config = dict(
    d_model=224,
    head_dim=64,
    vocab_size=7921,
    norm_eps=1e-05,
    qk_norm=False,
    bias='none',
    lr_mult_up=0.6,
    beta1=0.95,
    warmup_steps=200,
    schedule='wsd',
    decay_fraction=0.933,
    seq_len=1024,
    doc_mask=True,
)
Each number is 200 + 30 x the weight over its row's rms, rounded and kept within 0 to 999. Layers, rows and columns count from 0. The size before them is the row's rms in percent of the matrix's.

# gate: layer 2 MLP gate, 576x224, rms 0.0784, rows 23-62, columns 168-223
# up: layer 2 MLP up, 576x224, rms 0.0786, rows 23-62, columns 168-223
# down: layer 2 MLP down (transposed), 576x224, rms 0.11, rows 23-62, columns 168-223
gate23,107,161,226,188,252,221,198,213,209,186,207,194,176,214,170,197,206,221,195,176,185,232,240,238,280,198,170,200,197,229,208,166,217,219,198,134,202,168,209,215,218,200,219,230,209,178,203,235,165,202,225,206,209,203,179,214,219
up23,100,185,205,212,190,216,246,222,210,214,169,217,188,170,256,215,182,244,205,205,181,226,195,160,217,207,184,224,261,247,175,261,180,248,255,228,207,207,167,230,144,181,170,157,191,164,177,182,169,207,163,177,224,181,160,191,188
down23,102,236,241,245,169,185,223,193,232,180,243,175,209,129,212,215,205,229,248,222,176,176,176,176,179,251,178,146,185,192,157,240,143,209,227,238,246,136,187,215,205,226,170,203,205,208,194,160,218,176,208,248,280,246,177,164,165
gate24,096,206,206,196,216,188,224,242,205,221,182,202,232,170,171,223,202,201,201,205,162,231,199,173,175,238,168,219,182,178,229,159,222,172,269,238,206,190,173,259,171,193,236,252,144,237,218,213,199,191,163,210,164,194,218,278,203
up24,099,125,241,207,181,187,147,141,230,220,197,188,157,211,160,241,134,197,212,306,198,171,214,229,167,171,177,226,226,186,150,175,171,250,205,177,168,199,170,159,161,158,207,159,190,237,186,218,218,220,245,183,179,244,195,181,200
down24,102,247,206,225,142,228,202,223,128,216,186,239,165,192,184,188,223,195,174,171,168,222,213,189,219,187,168,170,175,175,238,178,196,250,212,210,225,157,173,142,210,222,285,254,146,186,214,179,192,222,192,207,196,209,221,261,201
gate25,102,163,186,163,197,193,166,270,223,193,205,172,203,231,190,199,185,211,235,194,186,157,179,212,144,150,150,144,204,172,193,180,177,200,219,214,227,168,149,260,224,216,195,204,156,191,201,174,234,186,200,215,178,226,184,161,197
up25,106,220,205,168,204,197,183,148,229,215,219,188,191,187,162,160,214,183,205,177,187,205,216,178,247,175,155,207,226,187,205,200,222,241,220,206,285,186,180,206,192,194,212,149,248,254,228,234,162,201,223,222,132,227,150,214,219
down25,108,240,200,199,219,225,202,259,197,220,228,220,181,233,201,216,169,228,232,171,207,202,187,167,242,202,209,208,186,190,223,197,193,246,162,181,217,220,216,162,213,191,229,166,221,205,242,192,161,257,224,219,124,200,169,169,197
gate26,097,172,214,204,203,147,215,230,205,179,144,225,150,196,219,186,236,120,189,164,176,205,166,134,197,201,213,242,254,239,187,230,165,169,187,185,163,198,187,200,208,212,235,168,243,179,174,201,214,200,223,241,193,195,187,191,198
up26,098,219,229,200,227,188,178,223,151,191,229,175,218,173,256,213,272,177,253,250,258,203,223,261,193,221,191,174,214,178,245,141,198,189,172,187,234,184,164,205,215,216,223,168,174,190,237,231,136,183,184,177,200,185,253,202,199
down26,098,221,273,214,189,199,213,210,209,169,259,164,189,238,210,226,198,184,194,227,235,209,192,179,202,211,188,162,192,208,159,253,218,210,206,204,204,161,205,151,209,194,212,178,206,245,169,185,232,261,203,174,204,177,232,199,198
gate27,096,175,202,193,223,203,252,217,194,226,184,159,199,203,170,207,234,167,192,184,145,258,193,160,141,203,187,177,210,221,209,179,185,162,201,179,156,221,219,180,158,201,247,195,218,222,204,186,204,206,227,217,203,223,152,188,226
up27,093,232,208,170,196,167,209,170,167,178,191,156,207,181,181,246,183,199,169,155,189,230,207,218,186,173,253,149,234,183,160,180,197,208,171,223,195,179,169,186,207,178,234,179,197,174,210,191,207,223,195,222,187,192,219,187,173
down27,100,206,180,211,216,209,182,192,171,187,194,182,185,219,166,222,169,216,232,182,203,132,196,196,230,213,186,197,174,236,146,222,187,251,169,197,232,227,208,188,162,211,176,215,144,209,218,210,177,212,125,196,201,187,219,175,162
gate28,098,233,212,181,201,181,230,211,184,181,193,166,216,213,167,163,189,153,181,212,282,256,202,235,235,195,247,175,217,237,190,244,237,218,218,216,237,243,279,142,175,193,198,215,182,209,214,255,199,164,214,197,173,205,215,244,244
up28,092,193,226,184,178,211,188,246,207,221,184,233,276,217,220,214,170,205,227,184,187,136,228,242,228,226,172,188,169,190,163,202,248,184,190,220,164,181,194,191,178,153,231,181,226,247,206,214,251,227,179,218,198,186,211,175,216
down28,092,203,183,212,160,193,230,184,240,208,202,188,204,199,180,210,234,223,134,197,205,252,192,220,242,189,241,193,172,194,209,230,170,188,173,173,186,201,240,154,211,223,165,183,197,167,231,251,192,229,172,200,132,188,169,207,249
gate29,094,182,177,169,198,164,188,212,205,201,181,223,254,222,207,211,232,174,160,181,109,189,146,217,156,182,206,260,239,181,167,189,217,202,233,217,178,182,176,188,192,196,194,219,228,206,146,220,166,232,238,187,191,203,197,196,245
up29,095,219,200,192,235,209,168,225,227,179,139,168,223,210,187,177,198,191,179,225,145,160,183,205,175,165,196,222,142,193,188,189,244,214,210,198,171,109,242,176,244,232,187,212,212,227,198,221,181,271,236,204,173,194,214,215,235
down29,097,165,207,211,206,218,190,187,181,245,193,162,199,232,171,199,200,252,264,217,244,250,185,164,216,217,207,163,171,246,178,198,211,177,161,205,146,198,229,182,207,202,189,206,204,209,193,168,188,147,196,177,205,172,227,189,200
gate30,100,258,173,237,175,170,177,219,193,168,194,246,175,223,201,182,207,239,224,162,207,183,192,225,262,205,239,215,220,167,143,209,227,184,192,226,201,185,221,157,194,130,178,202,196,250,214,198,139,216,171,195,136,182,245,183,186
up30,096,197,200,227,212,169,185,227,174,248,238,161,220,217,181,172,156,171,175,242,226,159,195,226,227,137,170,281,167,191,194,170,163,158,223,211,233,220,188,231,156,236,198,142,174,198,194,249,171,233,168,209,202,190,218,228,221
down30,102,210,219,255,168,253,145,148,204,223,175,172,158,184,201,250,192,182,192,167,207,171,210,141,217,203,163,197,260,189,212,168,194,191,238,148,172,227,117,180,219,206,198,170,203,202,208,174,180,225,178,197,232,151,200,220,196
gate31,110,261,198,177,157,154,151,178,208,152,221,217,202,228,214,182,200,199,242,215,241,217,159,215,193,215,165,178,175,185,205,227,189,239,198,183,188,166,204,183,244,198,192,215,208,225,119,189,193,195,231,117,212,187,233,188,171
up31,114,225,184,199,206,178,209,223,174,150,251,198,199,214,210,177,176,212,130,217,236,204,244,176,158,149,214,142,225,237,190,210,209,215,183,158,210,270,172,185,193,186,223,217,190,260,180,170,272,231,167,187,181,199,151,221,178
down31,094,175,225,184,161,189,191,237,218,209,151,246,188,195,178,154,208,205,253,227,227,168,197,225,236,196,161,236,168,248,175,189,181,182,193,210,138,210,207,204,197,221,161,212,215,203,203,240,230,122,205,228,226,248,262,160,200
gate32,094,224,174,212,208,235,201,218,248,192,224,203,252,184,211,241,214,150,227,197,228,239,195,247,227,218,176,172,211,200,186,194,164,248,221,168,204,179,181,211,162,213,227,210,181,180,232,212,217,137,213,247,219,242,174,182,185
up32,099,178,207,197,193,199,268,210,224,192,185,223,161,201,162,204,206,193,127,178,205,191,239,187,228,160,219,212,233,190,191,231,225,180,225,211,165,260,222,168,191,186,182,255,237,143,179,198,222,188,164,171,277,211,230,144,224
down32,102,147,247,188,206,160,157,148,152,220,153,166,180,181,193,229,187,217,184,191,201,175,203,233,186,232,185,216,153,174,247,158,203,173,158,203,193,241,223,204,194,232,209,176,255,218,219,199,200,241,196,211,180,170,210,229,146
gate33,092,208,169,196,206,211,266,163,246,215,228,182,226,216,176,297,181,185,189,181,179,206,190,191,221,226,218,217,221,176,170,215,192,182,192,186,227,198,204,178,217,261,243,221,243,189,227,206,191,221,231,190,213,230,201,146,205
up33,088,228,241,211,199,263,235,176,171,171,211,189,206,224,159,244,151,165,213,226,199,177,213,244,218,220,245,218,242,175,176,193,183,173,195,148,240,160,174,245,215,211,196,235,204,209,196,195,184,187,231,223,184,184,176,174,215
down33,092,217,259,160,162,207,188,221,195,191,213,216,152,199,217,152,178,217,231,229,200,207,238,228,174,181,127,212,236,227,196,173,197,174,171,218,220,237,178,237,230,151,132,202,155,187,141,225,212,185,207,199,218,189,190,201,207
gate34,104,226,226,214,157,211,241,207,197,186,237,210,198,132,172,243,234,215,222,196,138,222,207,264,259,174,184,142,233,146,197,195,220,191,178,209,242,185,148,198,178,179,188,167,141,183,192,194,207,195,171,234,220,256,195,220,223
up34,112,184,199,254,192,228,196,195,229,191,192,153,202,185,173,185,164,194,223,192,207,224,181,209,226,214,223,219,175,252,206,189,148,217,208,187,179,172,247,258,200,129,196,187,143,237,188,136,213,227,182,206,251,172,236,217,169
down34,105,187,187,205,202,199,201,189,178,236,149,194,214,201,151,255,201,212,221,185,216,203,230,220,182,263,212,178,230,256,204,231,166,200,185,184,155,180,195,181,225,189,214,179,179,174,222,241,182,224,204,195,225,175,239,226,163
gate35,088,199,191,233,195,223,197,184,236,200,192,218,172,182,221,247,234,150,264,229,147,230,169,189,215,167,225,277,214,216,212,178,204,175,211,215,183,218,197,171,233,234,278,185,199,224,247,241,223,228,176,238,185,178,128,211,210
up35,098,221,216,177,173,188,170,183,191,177,179,211,184,135,162,204,184,180,211,265,188,222,199,162,217,201,191,209,199,236,215,203,163,184,219,191,213,181,158,147,176,204,246,194,196,235,161,221,212,209,212,262,200,127,165,164,244
down35,097,200,219,205,218,217,183,223,230,169,189,187,178,194,200,243,242,173,180,182,207,143,162,246,194,199,203,277,251,213,171,275,202,153,163,237,110,218,209,197,173,196,198,204,203,238,197,218,210,202,244,195,184,205,182,162,163
gate36,092,182,187,242,222,240,197,175,189,221,171,210,150,163,254,221,269,180,183,188,131,212,182,214,239,202,214,190,219,253,154,194,196,177,155,229,164,163,167,158,189,136,246,187,225,161,250,204,210,252,174,256,219,217,172,224,245
up36,094,212,199,187,140,212,225,252,158,227,215,212,211,132,209,183,191,218,172,209,204,206,212,210,222,217,244,198,222,136,213,226,149,230,168,241,197,201,192,185,196,187,163,253,168,217,154,190,145,214,243,167,196,171,192,113,186
down36,098,198,189,235,262,169,210,158,227,225,184,219,253,229,209,202,199,209,209,228,198,162,173,238,194,188,219,239,171,194,220,182,143,221,264,168,239,207,190,190,199,169,190,164,208,194,141,174,211,212,237,178,183,173,213,151,153
gate37,100,183,209,178,204,178,189,220,195,202,243,197,238,169,229,182,214,152,221,177,210,262,170,190,183,217,181,164,217,203,211,198,199,170,207,199,232,206,229,219,141,192,221,178,247,200,194,206,192,260,201,211,194,132,232,232,174
up37,099,221,167,198,177,194,181,191,217,226,204,228,176,187,210,262,187,233,175,213,225,157,218,206,227,123,240,213,195,227,241,156,196,192,221,210,186,127,192,237,223,185,206,231,143,198,180,174,247,187,212,214,210,240,158,181,190
down37,097,186,231,243,200,147,246,142,187,228,166,215,212,227,184,179,194,191,143,167,158,208,231,244,205,242,193,241,195,237,212,232,174,174,221,189,240,209,189,216,150,197,198,206,160,116,213,209,196,176,247,220,197,198,175,202,154
gate38,098,180,205,174,200,203,212,184,209,182,218,249,209,296,252,186,198,184,198,208,219,204,254,158,153,175,226,203,258,233,257,259,175,247,212,163,179,202,224,211,133,182,250,246,162,187,228,192,196,180,233,214,180,226,248,186,185
up38,093,240,198,198,187,144,169,211,204,244,199,202,216,168,197,189,161,212,183,185,210,211,162,197,239,183,188,211,190,255,177,144,156,166,194,250,163,160,282,173,246,226,147,161,238,138,189,196,257,168,169,180,264,192,231,219,219
down38,100,202,161,193,166,217,187,203,244,236,166,193,196,171,197,155,179,281,135,208,172,213,220,212,191,145,188,195,215,178,188,213,179,205,190,151,215,162,212,213,247,216,192,227,225,208,210,191,186,229,182,204,191,175,152,238,175
gate39,102,239,191,138,221,242,226,222,225,229,184,209,183,249,153,213,194,246,154,168,217,180,202,219,206,180,206,204,148,224,181,243,229,226,213,233,222,189,183,214,170,220,189,187,208,207,188,270,174,229,208,186,165,191,206,256,187
up39,091,241,167,217,205,239,195,239,216,177,172,187,204,228,206,212,243,208,160,239,130,206,199,178,194,203,186,194,200,196,186,223,180,204,190,153,201,221,185,256,163,173,164,229,253,181,233,227,161,180,228,213,199,197,217,243,156
down39,102,241,200,168,166,193,215,211,201,175,203,218,194,188,192,192,193,203,245,176,190,204,169,206,225,190,191,150,233,193,164,163,175,190,221,232,170,188,191,199,174,173,228,231,199,166,189,221,193,181,174,158,240,249,193,255,197
gate40,093,252,184,197,215,262,194,197,237,185,183,216,213,185,200,135,189,208,123,210,174,215,155,164,225,245,251,152,225,233,223,239,210,168,279,203,142,252,210,156,167,178,268,178,205,228,141,238,240,200,192,180,203,205,229,233,220
up40,097,162,207,138,203,207,179,224,228,232,227,192,218,228,189,231,214,216,220,274,243,205,240,132,213,224,269,161,195,197,207,212,200,199,272,230,169,237,209,241,171,207,216,173,179,187,188,165,164,224,203,235,245,178,170,193,232
down40,098,204,204,229,239,234,198,186,219,199,132,184,190,249,180,244,170,193,277,186,192,233,217,187,186,211,210,205,188,247,186,231,247,195,209,185,211,172,212,257,186,169,146,197,221,148,219,189,228,153,209,193,222,184,176,123,245
gate41,095,198,215,222,223,210,199,199,196,198,191,256,174,169,169,171,250,167,157,238,204,186,192,195,201,164,237,262,279,258,218,157,219,168,194,205,202,188,209,194,169,202,195,205,238,187,196,188,173,201,210,169,226,157,198,249,191
up41,098,214,173,197,230,173,210,188,211,183,248,193,213,189,235,184,166,227,203,155,224,271,174,183,220,222,218,172,213,180,214,189,161,205,199,151,146,174,260,193,126,280,172,225,211,167,199,240,259,191,197,224,194,291,215,218,157
down41,103,166,235,224,267,236,199,220,172,176,217,181,201,159,183,270,206,167,197,259,253,214,213,161,190,227,168,231,240,225,187,171,227,196,162,227,181,238,196,200,147,190,234,155,185,150,178,206,171,193,164,198,212,207,195,189,208
gate42,096,173,176,161,202,183,195,190,169,202,227,227,219,234,216,174,208,188,159,193,229,237,159,160,196,214,227,194,207,162,194,220,235,210,178,176,145,179,208,188,215,242,165,232,181,204,197,215,205,215,201,245,176,192,163,200,245
up42,096,232,239,167,166,219,196,210,177,172,194,211,168,223,163,238,207,163,215,220,200,232,224,249,164,194,194,208,224,166,158,184,187,214,194,267,296,196,194,156,207,115,187,176,221,181,178,199,196,234,213,218,231,209,207,233,221
down42,097,162,178,207,169,165,245,170,168,181,207,214,202,259,180,212,145,159,141,204,229,184,164,230,192,190,201,187,244,233,288,228,198,106,209,180,215,176,211,226,231,217,168,248,200,210,226,187,214,163,212,230,207,238,214,188,214
gate43,096,205,205,179,230,159,158,201,164,251,200,209,243,184,193,193,224,195,208,193,195,233,178,190,217,244,216,185,223,158,200,190,160,194,193,152,211,171,177,234,204,202,234,168,223,200,218,181,241,202,151,218,216,195,187,148,203
up43,091,199,144,178,153,237,188,107,200,226,171,258,240,174,245,206,170,151,259,215,244,221,217,188,220,236,139,217,188,307,172,186,180,162,227,168,214,188,241,203,151,188,154,183,244,159,201,223,217,218,183,151,208,190,204,177,154
down43,097,172,196,203,152,187,209,215,243,160,203,196,207,161,162,216,201,210,215,181,235,199,298,168,233,227,194,217,191,198,161,226,241,237,179,164,160,204,216,161,211,223,193,181,219,205,209,205,171,202,203,157,176,118,178,191,196
gate44,101,196,215,208,190,154,197,218,149,137,188,161,233,271,261,185,252,210,215,183,203,184,211,134,186,187,211,188,215,167,179,190,194,250,208,177,174,222,233,192,207,213,184,206,238,142,202,229,208,256,174,211,204,188,201,202,231
up44,101,203,148,193,179,212,206,171,266,245,203,211,217,182,166,193,207,189,197,176,167,191,176,221,241,235,164,236,182,198,166,159,207,243,243,242,206,171,222,228,193,212,223,235,141,242,198,200,196,140,186,150,199,260,212,183,177
down44,099,210,169,248,256,178,204,202,198,228,148,190,173,185,170,192,152,191,162,207,207,217,200,186,203,194,188,178,216,216,235,227,215,214,192,215,236,161,179,186,197,163,215,154,219,211,216,233,228,170,230,178,191,206,208,159,170
gate45,097,184,177,208,175,245,211,238,159,168,197,229,181,216,179,234,214,232,173,174,215,219,200,230,210,219,214,190,183,187,267,249,101,272,187,188,231,234,176,202,224,211,193,226,171,166,155,206,194,211,239,253,203,178,217,161,214
up45,099,190,221,155,176,187,138,206,167,188,224,186,225,169,241,179,201,137,219,191,173,194,212,175,196,171,165,193,182,227,201,183,226,222,173,226,155,94,267,234,222,156,205,235,205,226,214,185,215,196,219,148,204,245,228,176,223
down45,095,174,150,222,207,234,217,170,162,144,279,206,183,136,222,237,198,210,194,227,196,200,195,207,229,185,173,226,198,175,230,223,154,175,231,158,153,200,156,191,261,221,159,180,194,204,237,197,263,159,196,165,229,176,184,242,188
gate46,104,240,190,233,216,208,218,165,209,178,185,243,231,216,183,224,211,136,217,201,259,221,241,274,213,180,189,239,151,213,171,162,203,177,215,217,212,211,177,203,225,130,204,210,175,212,187,166,208,269,213,221,188,170,209,214,203
up46,107,201,204,230,129,202,219,161,249,223,193,217,207,164,220,169,180,150,203,176,199,183,181,174,220,161,238,198,191,267,186,188,164,220,184,192,183,189,221,231,181,174,193,244,211,204,250,261,202,166,204,206,175,247,172,187,192
down46,108,155,196,153,193,136,215,185,187,237,213,164,172,217,218,154,208,210,201,197,196,212,201,185,190,224,184,217,142,220,238,215,204,211,227,159,165,194,209,207,173,271,139,178,234,171,200,210,197,202,193,221,181,184,146,176,238
gate47,107,167,226,232,207,183,156,164,206,200,262,275,185,164,191,204,165,197,241,175,197,148,149,243,204,176,179,253,175,184,178,169,222,181,247,203,162,213,167,192,199,186,216,166,211,220,230,175,218,231,169,239,155,212,230,148,184
up47,104,228,151,158,184,192,240,192,221,229,203,214,202,253,241,188,220,190,208,201,160,212,217,221,184,206,210,187,256,170,238,202,258,195,134,215,188,209,223,240,218,133,192,172,202,164,183,278,256,247,266,167,174,181,159,237,268
down47,106,146,237,197,176,150,165,186,202,237,273,183,228,169,212,205,180,176,57,220,181,259,172,201,222,192,157,249,196,158,222,219,233,208,198,226,153,207,163,175,162,198,179,173,136,173,213,119,234,254,240,213,189,205,178,132,202
gate48,096,190,220,192,208,179,143,146,248,224,208,198,197,212,207,236,204,212,229,225,289,262,219,185,178,192,210,231,165,159,171,186,179,206,246,244,228,236,178,196,229,189,178,231,159,215,227,178,201,233,176,204,198,200,228,266,199
up48,103,197,138,181,193,206,185,183,189,157,213,247,155,165,203,195,168,248,212,172,176,177,193,197,205,189,160,183,232,189,194,180,198,193,234,226,251,141,153,202,209,196,234,225,187,227,226,174,211,177,235,168,186,108,204,231,259
down48,100,202,209,226,154,208,145,203,241,168,217,207,194,188,212,212,200,219,165,213,183,219,176,189,219,189,218,241,151,167,226,260,165,213,181,183,211,176,202,193,284,226,182,199,219,175,151,207,198,188,236,178,170,125,185,165,187
gate49,102,156,144,240,154,254,199,160,192,150,180,224,194,136,214,265,187,204,195,191,176,215,243,166,160,228,199,195,178,199,262,187,164,150,183,251,182,180,201,164,205,215,206,182,146,208,193,195,226,188,204,223,200,196,200,203,189
up49,103,200,192,194,223,204,185,216,160,195,242,214,237,189,163,203,197,201,240,226,157,249,220,191,185,174,133,240,245,191,178,182,209,241,167,196,186,216,198,293,205,153,223,179,175,200,198,173,230,254,183,180,228,229,195,139,188
down49,104,251,224,209,202,161,175,239,162,213,186,188,158,209,153,171,226,162,198,244,206,221,200,228,214,207,146,224,191,190,200,175,258,212,261,178,192,225,142,247,177,147,174,176,163,135,222,183,216,192,143,151,223,206,203,185,206
gate50,101,197,198,229,160,244,221,158,213,209,130,233,187,195,190,194,120,170,201,170,202,152,156,206,194,206,229,222,208,208,230,197,193,208,200,160,242,204,189,209,177,182,221,191,223,220,157,196,213,207,221,197,167,172,197,208,188
up50,099,166,166,198,234,214,215,180,200,195,187,206,208,223,191,212,176,173,179,233,226,196,231,225,171,204,189,201,183,195,185,225,213,219,177,169,202,233,163,208,202,191,190,182,212,235,238,252,246,216,210,189,184,213,200,174,153
down50,100,179,203,201,166,228,223,149,214,178,217,200,211,242,199,208,148,169,155,171,226,191,186,180,197,230,160,225,253,202,182,199,234,218,167,161,219,228,237,212,185,241,210,189,173,273,232,164,170,181,175,203,244,217,185,186,135
gate51,105,199,183,222,192,202,185,216,229,196,178,238,234,200,161,203,234,148,176,196,180,164,200,164,224,222,187,161,200,203,216,116,250,179,160,210,220,142,172,196,207,230,201,250,235,201,199,191,194,265,173,202,151,172,223,205,177
up51,101,213,201,184,172,183,199,213,184,196,237,187,216,184,219,194,214,272,265,231,202,175,158,168,202,218,201,192,220,176,210,221,200,167,167,160,223,162,179,235,184,162,216,212,224,202,247,230,217,192,235,168,201,199,190,156,214
down51,106,200,210,251,144,225,186,278,214,223,246,192,194,208,151,224,177,162,190,233,209,184,214,150,223,158,220,190,202,235,221,157,150,191,200,158,194,191,203,230,228,190,172,218,241,189,203,219,228,164,123,171,190,237,201,158,220
gate52,096,224,186,260,247,208,169,152,227,197,151,209,231,255,201,228,195,186,123,156,224,238,233,195,188,206,186,228,188,201,198,195,176,177,208,146,185,229,200,207,235,192,216,196,186,215,191,218,167,186,178,172,203,176,178,205,197
up52,098,190,173,206,213,227,158,225,203,201,218,176,165,176,229,161,232,132,189,263,195,175,198,211,208,229,205,137,196,212,203,223,214,209,202,184,205,198,208,163,213,219,194,166,214,202,197,222,180,178,139,220,143,196,172,204,116
down52,101,218,177,206,231,192,243,208,193,231,224,196,187,202,212,194,222,148,180,234,214,162,194,166,110,177,248,180,223,202,184,205,190,186,185,181,209,148,278,181,202,230,244,219,229,209,237,244,183,205,214,194,254,217,204,182,170
gate53,097,185,238,240,205,231,214,194,171,151,188,183,127,231,213,215,181,222,221,191,234,232,237,183,239,204,216,183,189,171,202,177,185,174,170,239,148,207,226,239,163,174,297,152,230,231,230,228,177,258,190,194,150,193,236,229,175
up53,096,219,218,156,222,144,233,218,185,193,191,195,186,219,215,194,224,225,192,202,180,232,225,243,162,207,252,179,189,174,146,173,243,225,201,234,217,188,188,140,183,244,200,231,247,213,213,138,207,163,275,222,187,212,206,255,258
down53,095,204,256,236,199,171,192,232,219,197,175,223,158,190,249,166,249,173,196,169,243,215,219,181,240,190,211,193,174,177,235,269,184,206,191,146,151,146,219,187,204,232,241,195,195,237,261,198,195,185,183,206,219,178,175,186,208
gate54,090,182,188,235,206,189,231,151,194,180,195,183,202,237,259,188,233,173,210,224,156,157,179,221,146,170,148,209,215,178,270,242,153,219,178,199,193,204,168,187,212,183,207,208,211,165,180,150,226,203,225,195,217,151,226,187,198
up54,097,219,243,237,156,201,169,185,216,171,214,215,215,257,174,229,240,176,193,228,219,230,212,231,180,219,197,239,181,204,158,169,230,212,205,209,220,181,260,207,229,182,209,194,196,165,204,222,226,298,194,200,215,231,211,190,234
down54,100,212,187,183,220,201,238,213,247,184,178,158,178,160,148,219,238,127,173,199,207,201,202,203,169,178,238,217,212,188,241,204,182,207,193,216,207,196,168,234,158,205,179,210,229,176,219,207,151,182,158,238,260,250,251,171,173
gate55,098,160,197,188,200,257,215,173,172,201,262,210,185,231,252,219,199,200,185,221,173,190,247,187,224,161,189,170,187,181,207,158,245,199,234,172,250,217,187,198,217,165,225,165,197,217,227,209,213,243,198,214,173,221,174,203,226
up55,102,238,182,247,217,192,194,181,205,200,218,244,147,165,229,169,226,190,148,171,172,210,180,149,168,213,160,197,173,253,171,184,184,222,219,242,187,224,165,238,176,192,216,157,232,206,191,209,220,187,123,229,180,133,228,248,189
down55,099,230,182,224,217,198,192,163,214,202,182,204,229,223,164,154,192,184,211,205,205,175,180,145,184,155,174,195,187,191,177,231,204,195,159,200,157,213,210,217,195,246,162,176,223,253,223,203,212,176,249,207,218,175,190,169,189
gate56,100,164,227,208,229,221,197,223,217,192,214,244,147,177,194,167,234,266,198,187,198,225,195,220,238,223,184,193,193,210,138,183,253,169,179,234,214,252,197,191,180,222,198,205,272,214,235,182,206,214,243,178,252,175,261,201,141
up56,106,235,190,160,199,192,124,183,213,169,153,185,222,176,207,239,199,198,180,190,239,116,149,196,158,172,187,125,256,228,163,224,238,226,200,186,211,194,174,229,254,225,173,258,137,223,228,171,202,248,265,208,166,200,182,211,171
down56,104,215,212,180,157,129,173,209,194,267,187,249,232,235,180,146,177,214,204,195,160,214,220,223,179,142,205,202,199,213,260,271,182,193,190,182,171,176,158,224,254,192,201,198,181,214,157,193,174,231,210,231,189,154,184,250,244
gate57,108,194,222,219,188,182,208,172,232,215,185,240,238,206,194,225,172,170,172,143,215,217,208,215,208,229,175,184,215,252,219,206,150,158,245,178,159,205,215,220,248,213,231,209,172,159,196,234,167,216,209,221,208,219,201,199,241
up57,116,211,218,168,191,199,201,252,182,152,236,139,205,186,187,198,268,239,213,176,175,193,225,248,176,220,273,234,213,174,212,185,224,144,191,213,197,184,204,206,175,164,176,247,230,243,170,220,166,200,173,227,171,171,218,253,184
down57,099,185,200,269,177,222,276,249,219,212,170,251,181,178,169,220,198,189,219,198,212,137,161,169,192,163,179,166,169,206,144,197,206,242,175,209,200,161,201,114,191,213,232,222,197,201,213,162,213,185,225,184,195,217,245,202,180
gate58,114,178,220,216,172,179,222,248,233,181,195,257,166,222,216,182,205,183,255,239,194,219,175,181,135,215,196,183,227,177,178,215,235,243,242,178,170,151,207,179,256,206,200,141,199,159,208,205,181,193,195,169,189,230,160,156,187
up58,105,163,192,240,163,271,247,215,237,228,234,252,161,208,207,212,259,201,257,192,179,188,187,218,175,195,166,190,179,187,266,228,204,204,168,188,177,221,243,223,202,170,121,253,240,230,197,212,222,154,190,164,284,207,206,191,236
down58,100,267,232,226,228,215,215,158,248,195,229,207,257,198,189,229,171,198,200,205,227,191,233,186,224,208,203,207,162,161,187,171,205,191,192,177,199,207,225,193,173,201,156,208,162,146,220,112,154,179,148,172,231,178,161,221,158
gate59,108,230,267,208,181,169,177,184,178,240,208,200,230,145,156,178,168,265,177,195,227,202,176,244,223,234,165,208,187,148,195,149,227,193,187,170,217,189,224,199,214,225,174,244,212,190,151,178,205,231,172,183,185,193,229,148,160
up59,110,213,233,176,214,245,192,197,154,223,161,140,234,176,149,190,171,183,180,180,203,215,176,178,243,230,227,229,208,187,219,135,226,175,234,212,161,189,185,165,224,204,196,156,218,221,200,195,285,172,205,236,193,190,185,178,182
down59,107,186,193,226,158,201,182,160,245,196,241,224,214,213,203,171,170,174,213,192,156,236,181,204,189,250,212,164,232,136,261,218,219,191,209,201,207,223,171,135,211,134,213,194,194,175,150,155,179,165,165,170,243,224,185,239,193
gate60,098,125,192,173,251,203,168,175,234,198,124,198,144,208,189,184,254,188,182,217,171,156,220,217,179,144,228,168,188,140,203,223,240,186,218,229,189,178,164,234,181,217,161,185,212,159,156,207,163,206,228,197,194,226,233,232,161
up60,104,184,195,184,211,207,231,214,123,143,208,217,170,201,196,229,207,172,171,122,227,177,210,227,218,164,228,213,261,164,205,216,178,188,258,148,182,164,177,167,212,197,166,209,202,202,158,215,232,195,218,187,208,177,218,254,125
down60,102,189,217,223,223,186,203,112,257,237,195,187,199,217,172,152,193,191,169,196,231,216,182,219,268,208,188,185,219,189,172,239,243,249,218,149,240,167,215,165,172,209,223,216,232,198,220,213,198,160,220,177,252,205,231,259,182
gate61,118,225,218,203,148,195,290,217,211,180,176,228,143,133,219,181,214,233,207,155,156,208,169,219,156,173,207,245,213,148,193,152,238,218,223,192,118,215,193,212,239,185,180,215,215,220,159,161,215,200,173,186,233,211,216,177,158
up61,116,161,173,228,192,193,149,185,203,188,186,205,207,185,197,190,208,177,221,242,278,179,222,161,256,233,140,182,175,240,234,193,150,178,249,183,172,158,253,229,158,194,241,218,138,173,210,276,185,160,213,196,175,227,177,160,269
down61,112,193,243,201,227,217,190,222,145,232,195,203,240,232,242,188,187,216,237,181,176,267,202,192,228,232,219,176,176,209,188,180,159,138,161,214,218,217,241,247,174,241,256,209,172,181,247,237,195,208,216,269,182,199,230,209,175
gate62,092,243,246,214,199,209,225,162,204,215,176,243,179,217,245,205,188,210,147,242,243,255,212,203,198,204,218,263,106,192,226,165,138,183,218,189,208,227,222,180,224,182,177,156,172,231,216,173,179,223,201,192,173,220,234,219,187
up62,099,277,246,193,215,245,177,178,212,195,165,270,190,264,213,203,186,202,188,240,211,152,200,206,184,219,178,172,215,230,223,249,201,197,146,183,167,230,163,180,212,155,191,209,222,205,247,228,179,216,203,218,179,194,194,211,202
down62,106,199,244,238,247,205,198,166,165,209,186,225,221,204,179,162,191,172,157,175,214,248,212,189,184,194,157,170,179,228,185,243,179,187,222,189,171,213,193,185,206,187,229,192,240,184,240,254,185,203,281,243,201,202,201,252,191